{"norm_place": "pre", "positions": "rope", "tie_embeddings": "early", "final_lr_fraction": 0.05, "doc_mask": true}
Each number is 128 + 32 x the weight over its row's rms, rounded and kept within 0 to 255. Layers, rows and columns count from 0. The size above them is the row's rms in percent of the matrix's.

# layer 3 MLP down (transposed), 1152x320, rms 0.0606, rows 564-645, columns 0-39
size [ 98  97  99 105 100  98  99  96  85  84  91  94  98  94 100  93  98  99 103 106 101 105 101 104  94  91 104  99  99  98 108 107 100 105 106 106  97  85  93  81  99  91 100 102  94 103 108 100 107  87  99  99  92  84  89 101  84  98 109  89  96 107 105  91  94 104  96 103  98  92 105  86 105 104  94 103  89  91  91 104 108  97]
[[128 162 148 115 138  80 154 107  89 123 121 101  92  96 106  75 124 126 120 151 156  99 122 110 157 194  73 124 105 126 195 167 122 119  83 147 134 171 155 180]
 [ 71 160 214  95  64  45 162 115 123 148 208  74 105  97 117  97 121 129 107 171 137 114 119 211 175 152 143 154 128  93  94 131 100  91 119 109 141 170  67 130]
 [182  65 121 144 122 153  64 129 115 130  65 193 169 104 130 114 137 173  88 127 132 136 124 123 189 107 212 159 113 104 130 157 155  77 149 182 124 106 125 109]
 [114 148 126 115  82 113 165  89 153 104 150  79 138 123 141  90 196  92 160 112 108 163 123  81 137 214 109 168  74 137 158 161  99 116 139 151 204 184  95  86]
 [177  86  82 150 137 173  32 124 145  94 121 103  90 125 100 183 112 117 117 116 140 129 104 119  88 106 102 127 163 186  87 129 115 153 145 114 113 172 162 131]
 [145 156 107 120 157 157  93 126 144 116  77 148 168  93 110  80 128 177 185  88  78 100 148 154 168 147 142  84 164 106  56 105 158  95 168 123 128 144 111 130]
 [131 107  94 101 121 116 107 148  95 182 114 173 130 127 108 175 175 130 170 138  67 160 128 174 139 115  91 107  89 154 132 105 150 146 171 137 143 176  98 159]
 [133 151 100 102 146 166 192 163 158  98 142 177 172 153 149 140 184 132 130 168  83 149 110 151 104 216 101 107 139 142 120  88 149 125 135 151 107 134 117 130]
 [112 109 151  65  38 106 149 168 157 147 190  66 104 101 156 125 206  91 101 130 150  96  61 199 121 128 123 136 158 144 153 111 113 115  84 150 120 145 104 166]
 [128 173  64 104 167 154 140 146 115  77 164 198 107 129 140 110  76 164 163 156 133 107 170 125 125 110 125 182 147 166 157 123 173  93 164 157 129  87 101  96]
 [163 103 142 123  94 187  80 149 171  58 154  77 158 137 139 134  66  59  78 152  91 129  71 151 110  79  71 176 124  78 168 227 156 147  96 172 140 115 133 167]
 [146 101  98 214 174 163 145  85  95  69 144 186  67 110 133 103  99 108 118 135 160 116 187 156 142 137 153  93 110 174 109 132 146 151 197 100 130  98 108 152]
 [ 82 147  96  82 163 161 167 135  84 113 148 128 132 121  63 144  89 114  71 121 140 126 127 132  96 136 113 109 129 143  90 102 104 137 123 147  97  48 150 138]
 [ 92 138 149 101  85 139  88 201 124 106 137 114 144  80 108 184  94 103  45 153 121 110 123 134 152 113 108 125  70 151 174 112  91  96 101 147  85  50 149  58]
 [111  94 107 127 153 158 139 135  60 104 103 167 211 121 121 112 101 171 109 124 153 113  92 120 153 178 168 123 144 186 139 145 163 196 146 106 110 128 116 142]
 [ 98 132 168  70  98 115  53 145 133 193 138 107 114 144 142 145 164 142 139 174 172 160 106 154  96 149 147 140 165 151 114  81 111 138 154 137 163 124 133 147]
 [157  92 117 137  67  96  60 112 118 125 140  95 152 133 141 143 165 144 100 201 150 126 141 159  53 143 176  74 103 159 152 142 100 106  96  90 150 144  99 116]
 [188 155  79 111  79 138 159 127 163 133 171 117 133  68  78  57 103 133  99 147 131  35 125 131  88 130 111 135 130 110  48 116 131 141 117 120 102 150 131  91]
 [146 189  82 160 132 176 125  69  83 132 100 126 115 202 116 158 101  77 121 117 167 108 165 158  84 111 220 115 141  59  91  97 192  86 107 125 102 172 117 116]
 [121  65 157 126 148 150 125 163 154 129 134 113 107  85 154 135 126 109 119 106 140 102 115 137 129 101 151 131 125 129 129 103 122 146  98 164 127 135 102  83]
 [175 139 129  95 117 158 166 108 135 164 121 115  67 137 149 114 105 147 109 136 117 179 176 136 131 150 130 175 158 158 114 133 102 104  95 138 116 115 139 116]
 [116 100 167 107 163 127 126 110 157 112 123 158 112 107  80 168  95  99 146  94  61 122  97 122 117 124 114  95 143 103 130 176 148 158  91 136 159 154 139 150]
 [ 97 149 103 111  88 111 156  54  89 121 126 119  98  91 134  85 122 111 120 101 146 124  93 165 118 112 112 162 137 154 109 135 115 105 182 103 180 146 110 153]
 [ 84 133 113 118 131 176 137 154 176 110  97 149 142 163 121 138 139 160 151 111 102 128  70 118  93  92 120 153 184 165 137  68 134 103 129 158 172 162 121 111]
 [206 126 156 115  82 122 178 117  67 157 105 132 127  44 157 109  78  85 174 127  48  73 139 141 136 137  89 121  98 125 102 147 123 117 134 117  47 119 144 143]
 [142 185  85  68 167 122 119 188 159 106 138 163 138  92 106 103 127 112 102 130  99 143 129 121 129  84 139 126 117 118 126 113 110 136 193 110 132 113 151 133]
 [114 142  56 173 135 153  92 133  97 141  94 132  99  70 119 177 115 100 185 136 117 156  99 131 143 132 158  85 100 122 147 139 146 140 137 107 114 144 125 129]
 [115 200 133 156  58 125 140 126 115 184 175  80  90 137 118  98 194 109 135 135 136  93 134  73 100 171  79 177 101 125 103 131 142  87 146  67 170 200 108  90]
 [150  64 123 141  97 124 129  83 120 122 157  93  92 170 111 121 109 123 102 155 132  88 144 136 139  84 109 146  95 142 141 116 119 146 159 121 127 157 159 128]
 [ 74 196 168 102 105 104 114 161 102 130 196  19  89 167  81 179 112  85 105 174 159 144 159 119 167 118 106 118  67  81 145 100 103 139  82 182 138 186 124  98]
 [ 90 111 160 126  99 138 108 103 140  71 133 139 119 123 124  90 107 164 156 165 149  63  85  68 143 148 181 123 117 144  99 147 150 174 155 132 155 190  74 108]
 [126 141 138 158 118 153 139 102 144 130  97 110 134 137 132 156 115  58  96  92 141 127 131 101  65 125 136 174 108 184  99 152 154  99 142 155 151 128  84  86]
 [138 117 121 124 139 148 112  93 112 157  91 134 113  80 142  97 115 119 172 110  69 108 112 145 127 106 128 132 152 143  96 157 139 106 157  79  99 143  96 116]
 [145 156 143 142 123 109 146 119 148 195 100 152  97 124  83  87 129  97 129 142  54  76 142 180 142 169 103 120 131 152 143 136 145 186 116 123  94  84  99 127]
 [ 68 180 149  96  88  95 208 105 137 122 142  80 183 132 146  80 131 112 161  96 126 179 157 124 128 131 158  98 149 115 101 125  93 122 147  88 197 156 143 125]
 [111  97 102 139 133 124 134 104  93 153 118 146  90 119 152 101 120 112 190 173  99  89 145 197 124 119 133  91 191 115 108 152 118 115 161 160 132 111 147 115]
 [136  73 109 175 148 158 214 121 113 106  99 165 187 116  54 156 113 133 108  95 125 116 169 163 152 135 163  94 158 128 186 167  92  72 134 134 148 176 118 112]
 [155 100  61 176 173 137  94 154 116 119  69 186 124 118 132 151 131 161 102 133  70 160 172 136 150  91 119 123 126 126 141 117 108 155 135 161 103 103 144 124]
 [153  44 124 146 112 124 134 114 162 127  95 122 172 108  50 182 140 162 176 112 154 129 118 127 205 128 132 161  97  22 150 146 141 120 113 107 130 116  74 109]
 [162 159  13  91 255 182  97 148 173 119 170 249 173 136 112 113 130  96 131 152 105 100  74 124 141 118 125 110 124  89 130 106 156 125 119 172 126  84 150 118]
 [ 96 148  89 126 129 124 121 163  82 156 111 114 112 126 125 115 176 120 120  79 117 134 131 157 163 107 103 166 127 153  59  46 124 171 147 116  85 142  80 135]
 [125 102 108 177 194 121 145 155 141 128 135 140 160 147  68  94 189 142 221 121 109 138  85 147 129 145 101 164 130 145 163  91 157 119 186 105 110 133  99  92]
 [128 131  96 181  97 138 131 137 149 135 124 119 124 158 105 155 156 121  64 109 111 173 171  80 223  91 123 164  93 126 178 166  91  72 126 112 151 124 149 119]
 [ 88 173 135 110 123 136 131 114 124 161 113 117 137  96 111 153 112  99  96 138 140 115  79  65 123 129  56 120 133 113 167 142 140 142 118 175 141 119 115 132]
 [163 120  98 133 118 147 139 113 100 125 109 109  92 111 131 102 116 114 131  90  93 146 123 120 132 143  74 170 104 100 110 111  81 115 141  71 159 122 139  84]
 [110 102 150 120 109 157 118 111  70 116 171 181 153 120  87 143 106 160 114  99 171  55  86 109 140 111 144  94  98  92 110 111 105  96 113 156 157 101  92 124]
 [138 105 101 120 137 162 129 154 143 124 150 157 126 122 111 146 146 128 106 116  73  99 121 144  78 133  85 104 175 153 132 157  78  77  85 120 121 125 165 184]
 [104 145 207  87  34  90 175 120 171 200 194  68 133  93 126 156 104 126  74  93 119  87 181  65 152 159 135  78 125 144 120 103 103 119 119 163 173 103 125 175]
 [157 108  79 174 153 128  79 100  63  90  83 155 126 131 163 120  82 102 124 119 113  97 119 126 118  74  86 184 118 192  82 126 146  72 129 111 159 119 132 156]
 [ 97 145 163  47  70 107 134 176  91 187 206  48 121 174 120 133 195 189 152 161 164 147 156 124 141 124  93 173 141 158 146  81 102  95  72 151  99 110 133 146]
 [139 153 133 164  87 123 185  96 173 121 142  81  96 101  55 120 118 143  87 132  99  86 156 123 118 140 218 105 127 175 156  92  93 175 124 155 132 150 134 108]
 [160 137 162 163 145  77 153 153 107 126 132  91  83  92  88 139 100  96 140  72  90 127 178 104 111 114 119 134  92 138  90 142 130 119  76 171 112 131 168 171]
 [143 169 141 126 159  79 151 137  95 110 149 151 202 190 121 130 180 127 180 178 104 134 121 128 113 110 120 115 116 147 116 185  94 156  93 127 138 131  62 152]
 [162  85 139 104 186 132 111 123  47 107  55 130 138 116 121 141  97 115  71 152 121 170 146 166 117 160 122 140 146 137 169 118 125 225 174 110 128 154 152 126]
 [187  92 146 108 100 134 133 134 160 123 111  94 115 116 144  88 129 139 164 105  78 126 112 154 139 150 122 106 174 132 117 212 146 122 129 102  49 119 154 107]
 [135  91 171 100 131 133  99 115 110 165 130  79 165 214 111 145 126 144 104 110 163 161 126  95 130 115 121 137 143 115 113 112 144 131 150 127  93 174 184 167]
 [159 108 129 146 157  78 115 136  92 211 137 174 159 126  86 102 185 142 136 143 105 149 138 114 124 163  89 150 128 113 159  91 129 136 115 103 152 114 110 156]
 [176  78  65 178 148 175 135 111 137 104  60 191 150 120  98 136 129 176 144  94 166 106 120 178 150 100 121 137 135  90 200 168 118 154 138 147  76  73 108 159]
 [163 126 118 125 149 138 164  91  98 149 109 125  99 124 102 158 191 204 117 106 156 121  77 158 208 110 109 185  88 100 142 159 110 134  83  95  79 114 135 129]
 [107 130  99 126  90 155 149  81  71  99 160 126 110 118 127  90 155 131 106 149 165 105 173 188 113  92  62 209 150 186 142 137 150 150 109 174 106 159 116  72]
 [106 121 146  53  83  79 220 133 133 154 171 135 147 136 177  96 136 117 167 115 128 111 158 110 171 193 101 120 121 168 111 116 127  96 144 145 112 116 132 143]
 [177  81 101 146 148 176 168 123 156  93 127 113 135  69  46 120  75 145 161  91 112  98  60  80 221 167 153  38 126 126 103  99 158 138 139 170 130  99 132 157]
 [124 184 158 134  96 126 177  87 138 121 129 125 151  92 186 139 150 157 103 153 125 110 130 128 126 130 135 112 156  89 130 118  65 123 113 137 126  50 120  93]
 [131 110 140 102 137 133 106  95 155 141 101 199 132 111 131 146 116 134 134 133 166 161 129  96 163  92 144 117  79 104 142 152 156 104 148 149 135 165  64 154]
 [155 140 132 129 119 121 110 137  97 154 128 136 151 126 128  80 131 191  98 158 221 150 159 112 101 163 127 109 152 204 128 121  96 134  85 154 142 141 161 146]
 [143  61 170 164 158 174 105  99 111 124 102 111 132 169 157  57 118 142 108  82 138  87  76  82 123 120 129 125 141 106 126 102  99 114 183  79 121  86  87  77]
 [152  55 125 160 136 115 123 134  89 106 126  96  76 123 136  57 146  62 105 160 153  81  85  97 114  98 129 166 110 127  81 151  70  96 139 162 127 148 154 118]
 [ 94 124 114 118 136 129 186 150 197 123 141 120 151  95 106 153 185 108 184  99 108  88 119 125 113  82  94 124 151 120 174 142 108 138 106 115 124 137 122 139]
 [134 133 192  94 107  87 167 161 135 169 129  66 138 177 100 120 166 136 133 141 137  97 118  95 139 160 136 119  77  95 128 145 120 113 139 153 157 122 137 122]
 [ 98 113 151 134 112 127 159 118 138 148 103 123 171 148 166 129 134 166 112 108  31 184 150 129 157 136 129 100 115 208 116 165 101 184 181  74 110 121 123  84]
 [135 136 111 139 138 134 161  78 120 141 154 113 161 104 177 108 111 133 133  98 141  91 113  89 160  99 156 109 122 138 150  58 129 103 163 144  61 163 215 197]
 [146  64 127 150 159 151  97 149 171 109 153 163  88 136 172 147 204 186 132 148 135  93 163 115 136 122  73  77 124 159 161 126 150  84  91 196 133 141 110 105]
 [122 148 154 101 122  93 163 104 196 111 159 122 163 118 155 143 170 102 158 117 119 120 122 106 153  78 110 123  84 134 143 129 105 115 114 155 166 100 130 125]
 [111 118 160 120 140  99 167 130 139 105 122 109 145 170 176 165 124 120 173 133 110 100 135 178 117  79 138 155  90  85 159 141 106 158 180 159 138 126 182 109]
 [ 99 141  88  70 130 173  91 144 131 114 170 161 108 106 137 149 180 136 148 164 116 142 110 143 181 122  83 128 128 138 116 143  92 141 173 113 126 159  98 176]
 [135 203 131  78 149 106 137 115 134  96 126 122 121 102 120 111 109 124 137 133 143 159 147  77 119 152 123 104 179 113 113  93 118 130 172 117 129 173 180 131]
 [137  59 112 115 188 101 151 159 177 135  76 157 123 107 137 148 176 154  71 100 143 125 171  97 125 164 101 165 152  93 102 104 126 133 117 131 131  87 154 142]
 [150 139 108 111 127 126 137 152 144 115 114 141 117  55 115 120 156  89 106 107 109 133 126 125 158 119  78 149 129 174 211 144 111 174  99  72 136 145 153 117]
 [125 231 136  92 124  82  97 122 146 102 164 117  89 124 131  88 115  91 112 145 147  99 147  99 125 143 148 127 102 138 118 135  86 100 157 145 113 147 195 141]
 [158 151 141 126 111 109 123  89  80 133 114 142 179 128  87 177 140 191 107 158 132 146 150 108 123 137 104 125 122 126 144  83 100 135  75 123 146 179  99 167]
 [109 181 106  86 140 112 137 148 133 148 164  75  96  89 135 146 174  66 130 100 162 149  79  55 167 109  96 138 122  74  83 108 159 145 117 110 169 133 112 166]
 [165  82 137 182 192 148 111  89 126 112  49 156 152 128 149 101 105 102 101 103 105 159 110 162  60  72 133 133 164 139 117  53  61 149 141 138 115 172 131 152]]
# layer 3 MLP up, 1152x320, rms 0.0861, rows 565-645, columns 0-39
size [ 91  95 105 105  96 101  97  89  83  95  93  96  95  97  95  97 101 102 102  99 105 101 104  97  92 104 102 103 101 108 106 100 108 100 108 102  86  85  81  96  95 107 101  98 102 103 100  96  93  99  97  95  79  91 108  92  91 112  94  95 103 106  93  94 105 103  95  94  83 105  85 102 104  91 103  96  91  90 108 109  93]
[[147 111  81 117 184 255  90  97 134  87  87 182 137 124 211 148 172  98 154  87 119 102 155  61 147 120  93  97 123 149 146  83 100 171 103 130 151 128 124 108]
 [122 183  81 102  85 139 120 109 165 120 129  80 123 170  99 189 144  91 124 120 122 129 129 132 152 181 124 141 111 120 136 128 110 179  86 147 153 125 135 183]
 [137 104 118 146 172 166 110 123 112  99  82 140 100 143 120 133 158 130  85 121 146 154 120  93 160  86 165  82 137 109 105 159 175 117  86 132 100 127 130 124]
 [112 167 175 160 120 102 168 111 108 161 116 164 114  67 141  73 140 148 144  80 152 122 185 129 161 147 156 153  86  89 191 135 161 105 124 159  89 118 108 133]
 [107 133 180 191  98 162  94  93 108 138 168 139 109 151 138 131 141 154 125 139 123 145 143 165  35 155 185 144 139 192 176 108 138 150 100 113 119 109 159 164]
 [147 135 112 105  91 137 169 123 149 128 147  98 147  99 174 136 151 135 110 109 152 154 135 165 165 104 177  97 172 121 177 106  97 157 114 149 141  87 142  89]
 [103 105 169 179 117 146 110 105  78 170 161  56 106 130 135 147  94 144 115  67 131  46 171 139 159  76 143 131 190 118 109 168 149 129 142 125 115 127 147 123]
 [135 133 157 193 184 166 150 101 106 103  45 174  99 111  96  89  88 108 140  71 109 127 176  82 213 156 139  84 171 108 120 132 127 117 159 125 134  94 145 140]
 [ 95 142 173 129 120  88 111 139 126  74  82 108 147 191 142 138 179 108 143 121 172 164  83  96 130 130 107  67 105 128 100  85  99 169 115 138 172 178 116 162]
 [104 170 152 147 111  88 137 115  93 179  87 117 121 107 146 145 176 120 127  72 165 175 154 155 121 158 153 118  73 113  75 122 133 105 128  75 132 109 135  82]
 [150 128  71 114 151 141 179 124 135 123 107 101 138  96  97  16 146 143  93 125 116  92  97  66 119 119 176 113 157 112 102  91 140 174 141 168  97 121 129  83]
 [161 136 172 141 103 108  36 143 160 107 108 140 132 151 184 136 125 176  79  91 108 176 147 129 133 156 161  88 168 138 140 157 149 129 172 149 123 141 122  85]
 [105 181 138 158 157 114 213 100 133 149 116 121 171 124 122 102 133 134 166 108 152 132 147  94  85  78  88 148 129  96  70 125 136 171 159 144 145 205 158 146]
 [150 161 150 142  96 104  99  90 172 158 110  49  92 111 108 141 111 135 116 135 121 166 124 158  96 165  90  63 129 149 111  96  69 121 131 142 125 124 142 137]
 [197  79  54 201 151 203 165 104 122  69  74 154 130  99 138 139 123 104  72  66 109 133 161 101 139 127 149 101 137 144 120 162 108 146 103 149 150 108 151 106]
 [131 132 108 100 221 156 163 105 113 110  72 122 108 136  91 108 162 128 126 110 149  90 151 121 182 112  94 144 162  86 124  77 169 151 168 137  84 120 124 104]
 [ 97 163 169 114 148 127 107 122 123 130 128  91 138 162 152 144 136 164 164  74 169 172 107 124 168 112 128 143 111 160 141 129 130 111 153 128 139 103 113 173]
 [136 107 158 117 101  93  94 130 157 118 151 151 143 104 124  67 142 104 166 151 135 119  70 134 160 146 119 103  92 149 160  83 134 141 115 154 126 170 153 135]
 [161 177 180 120 112 122 134 108 157 131 132 127 135 172 109 102  69 159 104 164 159 140  95  95 157 140 130 126 129  59 163 141  84 118  83 104 138 124 126 178]
 [135 136 136 187 108 135  98 101 160 108  90 200 175 157 105 135 180 134 145  91 135  87  53 174 101 113 123  88 102 137 115 134 187 166 144 145 192 139 142 122]
 [122 130 111  85 111 131 141  88 125 143 167 138 148 118 167 115 132 165 139 141 158  94 162 155 118 167 122 112 172 144  86 191 122 131  63 134  89  99 148 180]
 [178 108 103 152 170 172 122 145 129  98  95 135 155 172  44 152 143 158 107 106 149 118 125  85 162 154 123  68  75 117 123  88 188 153 151 180  93 126 170 137]
 [145 158 134 201 122 134 157  93  99 121 143 148 119 126 109  96 134 119 136 126 181 107 198 171 115 165 125  75 105 188 191  99 155 110 151 108 126 159 122 172]
 [ 76 106 134 123 172 162  95 151 191 106 155 143 121 132 135 167 145 130  77 131 118 173  94 107 119 138 161  86 106 162 151 169 147 115 115 162 184 165 119 110]
 [133  84 150 228  58 124 123 106  45 173 123 132 115 137 171 173 111 140 162 141 130 145 102 131 139 144 131 139 141 122 145 121 168 133  88  99 160 124 135 132]
 [144 155 133 127  82 124 129 127  80 117 166 144 158 129 206 120 136  91 162 133 138 132 177 171 147 138 118 105 141 156 143 128  83 101  61 144 132  89 160  94]
 [154  87 105 139 192 131 130  79 115  89  79 110 192 103 126 127 134 139 128 160 153 127  95 115 122 123 144  95 139 187 222 114 130 146  97 148  99  58 195 149]
 [126 195 125 102 148 166 178  90  89 112 115 159 139  92 164 105  94 112 137 135 126 143 142  66 145 122 177  72 127 161 123 114 108 114  79 125 128 165 190  81]
 [174  72  94 171 192 191 138 128 119 157  81 172 145 133  84 132 122 171 158 100 131 105  55 121 114 122 144 102 130 118  93 105 116 103 174 124  64 123 142 173]
 [132 166  73 155 144 147 142  94 134 115 133 100 129 118 123 113 120 160 162 125 189 118 119 175 158 143 134  54 120 138 185 116 169 104 141 151 104  92 166 163]
 [128 120 132 118 137 135 103 124 111 165 187  86  76  54 100 100 196 143 155 152 149 138  93 145 175  89 209 106 116 134 142 173  78 180 106 129 117 159 131 127]
 [ 94  98 103 109 114 162 123 101 144 107 132  77 126 115 105 151 145 120 156 136 170  98 174 175 123 188 129 134 173  62  94 137 112 123  85 125 128 104 143 140]
 [166 119  99 113 123 139 122 117 135  88 134 133 155 110 105 154  94 144 118 113 135 151 106 127  93 110 114 137  55 141 150  50 108 137  93 133 124 143 163 151]
 [157  93  93 169 139 130  43 100 133  68 114 121  94 135 135 125 118 139  81 121 106 133 108 130 152 138 116 101 150  98 131  92 141  78 108 162 128 111 127 119]
 [109 140 134 122 101 168 112 126 149 116 148 147 176 164 112 105 108 160  74 129 109  95 116 101 126 129 132 152 145 170 117 159 113 164  90 100  68 129 152 148]
 [113 198 188 105  85 148  52  94 169 152 169  66  71 103 154 115 118 106 132 156 147 137  81 143 111 126 124 163  98 127 117  81 162  89 102 170 131  87 150 105]
 [112 161 180  79  79 104 150 123 128 136 177  97 144 196 169 167 196 144 184 178 165  80 149 130  66 138 115 136  82 142 153 166 151 116 139 160 125 153 120 134]
 [158 122 123 163 156 110  69 109  54 128 127 102  74 109 146  79  76 154  92 176 117 100 139 116 135 117 160 148 131 106 130 158  80 111 133 111 130 103 130 112]
 [110 117 172 124  60 100 101  56 112 143 126  90  80 184 142 119 116 136 128 171 100 143 145 136 138 150 141 117 127 151  84  81  91 148 164  75 131 109 129 110]
 [177 191 136 218 121 113 161 134 159  86 148 104 155 118 123  94 134 107 146 148 163 173 152 128 145 131  84 187 128 144 125 138 108  76 149 145 144  83 170 134]
 [168 133 123 132 116 151  85  97 166 104 108 157 171  97 135 122  77 135 138 164  97  94 145 137 100 120 177 144 160 120 125 190 136 145  92 105 126 133  86 163]
 [141 138 146  88 143 124  92 119 113 147 117 129 129 109 129 115 108  96 136 192 155 126 137 163  69 190 161 127 127 105  50 103 156 177 131 200 127 115 105 130]
 [120 142 119  83 111 116 137 165 117 147 145  84 142 163 180 142 134 218  84 136 141 124 156 127 174 113 146 142 126  91  79  72 119 104 177 120 132 125 120 113]
 [144 147 155  61 146  99 109 159 129  94 105 148 138 201 122 117 107  98 167 116  97 158 120 143 163 129  88  65 182 149  55 119  84 133 103 147 106 142 159 183]
 [114 160 124 130 119 135 130 109 128  95 118  58 114 160 172 141 156 100 156 184 192 158 152 116 172 162 138 123  92 148 115 145 186 131 125  96 130 118 134  92]
 [113 128 114  95 101 131 163 106 127 136 163 165 142 176 151  99 102 171  99 154 167 138 167 137 110 192 125  76 103 115 146 122 143 178 134 192 124 147 179 134]
 [ 88 107 117 193 180 153 137 111 119 100  96 196 161 216 133  79 147 101 113 142 161 101 112 155 108 196 132 136 117  98 128 153 165 116  97 119 121 165 144 128]
 [161 118 167 179 137 145 125 139 131 117 140 111 157  49 116  51 122 146 138 131 145 139 116 200 103 168 121 114 131 143 118  80 160 193  96 182 110 141 171 105]
 [157  43 102 255 148 135  95  92 149  80  34 185 119  97 131 135  77  48 109  96  69 167 161  92 129 122 136 134 112 118 125 179 150 151 174  70 181 135 153 112]
 [102 112  62 117 191 115  90 139 126 111 149 141 180 123 144 124 188 128 109 172 152 194 140 151  98 178 102 154 164 122 139 126 128  69 148 103 140  90 176 123]
 [140 164  60 142 156 191 142  34 159  89  84 159 174 147 129  89 135 201 179 170 165 141 133 140 128 123 126  89 125 137 106  73 139 110 134 146 166 140  75 113]
 [163  69 155 166 114 189  74 120 117 181 101 198 121  74 155 153  85 169 101 125 159  91 156  93 155 148 119 128 112 148 175  61 195  73 155  91 153 108 167 121]
 [128 163 141  97  55 155 147 138 152 156 190 100 188 169 148 126 214 176 178  92 154 176 143 120 129 142 169 107  48 118 147  86 137  48  73 181 136 124 143  84]
 [126 226 139 131 183 110 118 133  83 106 166 151  60 112 114 173 151  90 102 151 113 114 145 125 120  98 153 115  86 109 198 130 125 107  70 112 129 113 109 154]
 [156 164 100 116 157 157 129 112 157 111 116 113 121  91 125  93 120 137 163 144 109 121 146 149 130 161 135  82 100 173  83 138 111 135  61 153 124 203 145 131]
 [140 126 139  81  81 158 114 134 136  73 121 123 133 162 188 123  96 120 146 106 138 115 141 138 110 100 142  80 136  96  57 180 143  99 141 139  90 172 122  72]
 [135 128  78  94 177 174 152 129 138  94 102 104 117 128 173  92  92 101 145 100 130 140 149 131 149 211 129 116 104 127 141  89  96  95 109 143 102 135 133 103]
 [139 139  94 162  93 166 145 139 133 184 104  87 129 160 188 130  70  92 152 147 152  94  53 120 123 215 176 124 102 180 119 128 125 107 115 191 189 119 132 139]
 [113 112 119 149 171 110 162 170 152  88 156 143 131 138 109 127 120 141 149 120 143  82  67 116 167 125 185 105 166 118  94 115 124  90 138 131 122 131 119 179]
 [137  83  88 184 157 120  99 125 132 117 115 125  76 139 139 135  92 146 184 150 103  69  95 108 141  91 166 166 138 131 131 123 112 122 135 178  95 123 126  80]
 [157 116 107 114 139 157  55 112  73 135  88 143 145 151 123  60 159 162  72 146 168 154 171 117  83 150 138  89  97 150 105 121 134 140  95  97 166 172 136 117]
 [161  63 150 123 157 166 117 143 110 141 169 163 180 145 117 120 158 101  89 122 141 127  66  92 116  96 125 124 128 131 141 146 127 141 127 155 155 106 201 131]
 [118 115 110 153  93 120 148 104 169  96 178  74 109 188 153 118 146 122 161 129 101 131 164 124 117 145 105 162 160 134 100 148  81 131 114 133  57  59 181 139]
 [127  96 116 152 137 126 119 136 114 142  98 111 136 129  90 129 108  93 129 113  92 123 112 137 154  94 140 130  73 123 108 139 157 131 130 127 109  56 135 101]
 [176 146 115  92  90 120  92 156 137 126  94 134 135 122 103  83 147 121 123  69 139 156 144 141 140 137 120 118 143 154 140 112 113 157 119 111 127 176 204 177]
 [136 137 122 155 132 151 177 104 158 140  77 105 146 143  83 163 122 165 132  87  80  96 125  51 192 143 110  76  99 102 177 105 172 112 136 210 128  80 126 173]
 [168  92  72  96 171 228 135 106  87  77  98 140 152 136  75  89 101 133 160 125 120 114 129 112 151 185 153 130 151 150 100 125 109 174 115  96  92 112 161 114]
 [105 170 129 138 142 135 198 102 102 125 150 182 172 119 130 105 107 116 141  54 127 167 113 119 107  72  96  92 175  86 103 123  99 129 140  80  99 122 127 116]
 [119  81 142 149 145 140  75  62  89 158 107 127 146  92  97 105 108 119 124 104 166 117 157 163 101 113 108 152 173 104  69  84  87 168 110 157  80  89 114 110]
 [123 116 139 114 150 111 155 139 113 157 139 157  98  86 115  96 126  91  80  85  99 126 112  89  85 140 154 104 157 113 152 174 114 141 107 170 168 148 119 103]
 [ 86 139 171 108 130  91 130 142 127 181 186 103  85 104  77 103 135 170 121 142 108 109 146 104 120 125 121 205 172 162  95 151 100 105 150 139 114 134 159 165]
 [138 178 128 148 200 146 179 123 109  73 139  85 168 171 102 117 126 111 138 145 148 109 161  94 104 152 166 110 168 142 130 118 162 160 146  89 101 126 146 116]
 [166 138 103 140 119 159 118 147  75 143 101 165 125 119 112 109 120 168 124 161 204 138 138 117 108 159  99 124  92 157  93 107 121 135 111 145 100 126  81 165]
 [157 125 145 138 167 152 157 109  90 100 118  30 138 138 117 106  94 176 140 154 127  75 115 154 114 143 135 133 160 171 150  65 159 109 114 152  96 140 131 146]
 [139  91 110 142  96 117 103 150 146 164 116 162 142 209 117  66  91 129 147 105 103 165  55 108 141 121 138 115 130 109 152 146 112  77  90 127 121 173  67 111]
 [142 126  79 182 146 149 141 124  61 129 145 173 120 212  80 145  78 134 156 144  98  96  91 150  90 108 116  94 102 125 164 165 109  75 115 111 128 132  99 114]
 [146 121 174 203  93  94 131 126 124  79 170  93 123 145 125 125  90 124 158 105 154 135  98 133 158 116  79  91 113 109  84  85 163  52 102  89  85  94 134 168]
 [125 112 142 101 140 133  96 143 132 129 101 144 178 147 122 107 150 145 144 136 140 131 166 103  73 115  80  75 184 140 113 123 131 180 131 139 162 148 117 101]
 [121 134 113 151 155 117 100 154 156 117 141 100 171 149 125 126 130  79 119 134  98  93 104 143 125 131 143 140  74 103 123 101 112 146 159  95 134  89 129  91]
 [149 126  79 105 131 129 101 101  77 133 154 143  97 148 193  53  96 161 138 125 106  94 136 168  97 144  87 144 157 125 144 136  13 106 125 174 123 198 131 140]
 [104 152  84  80  85 117  79 139  60 156 141  86 106 107 109 131 153  94 149 139 173 132 151 114 144 168 150 112  69 103 180 112 133 104  98  86 132  75 200 127]]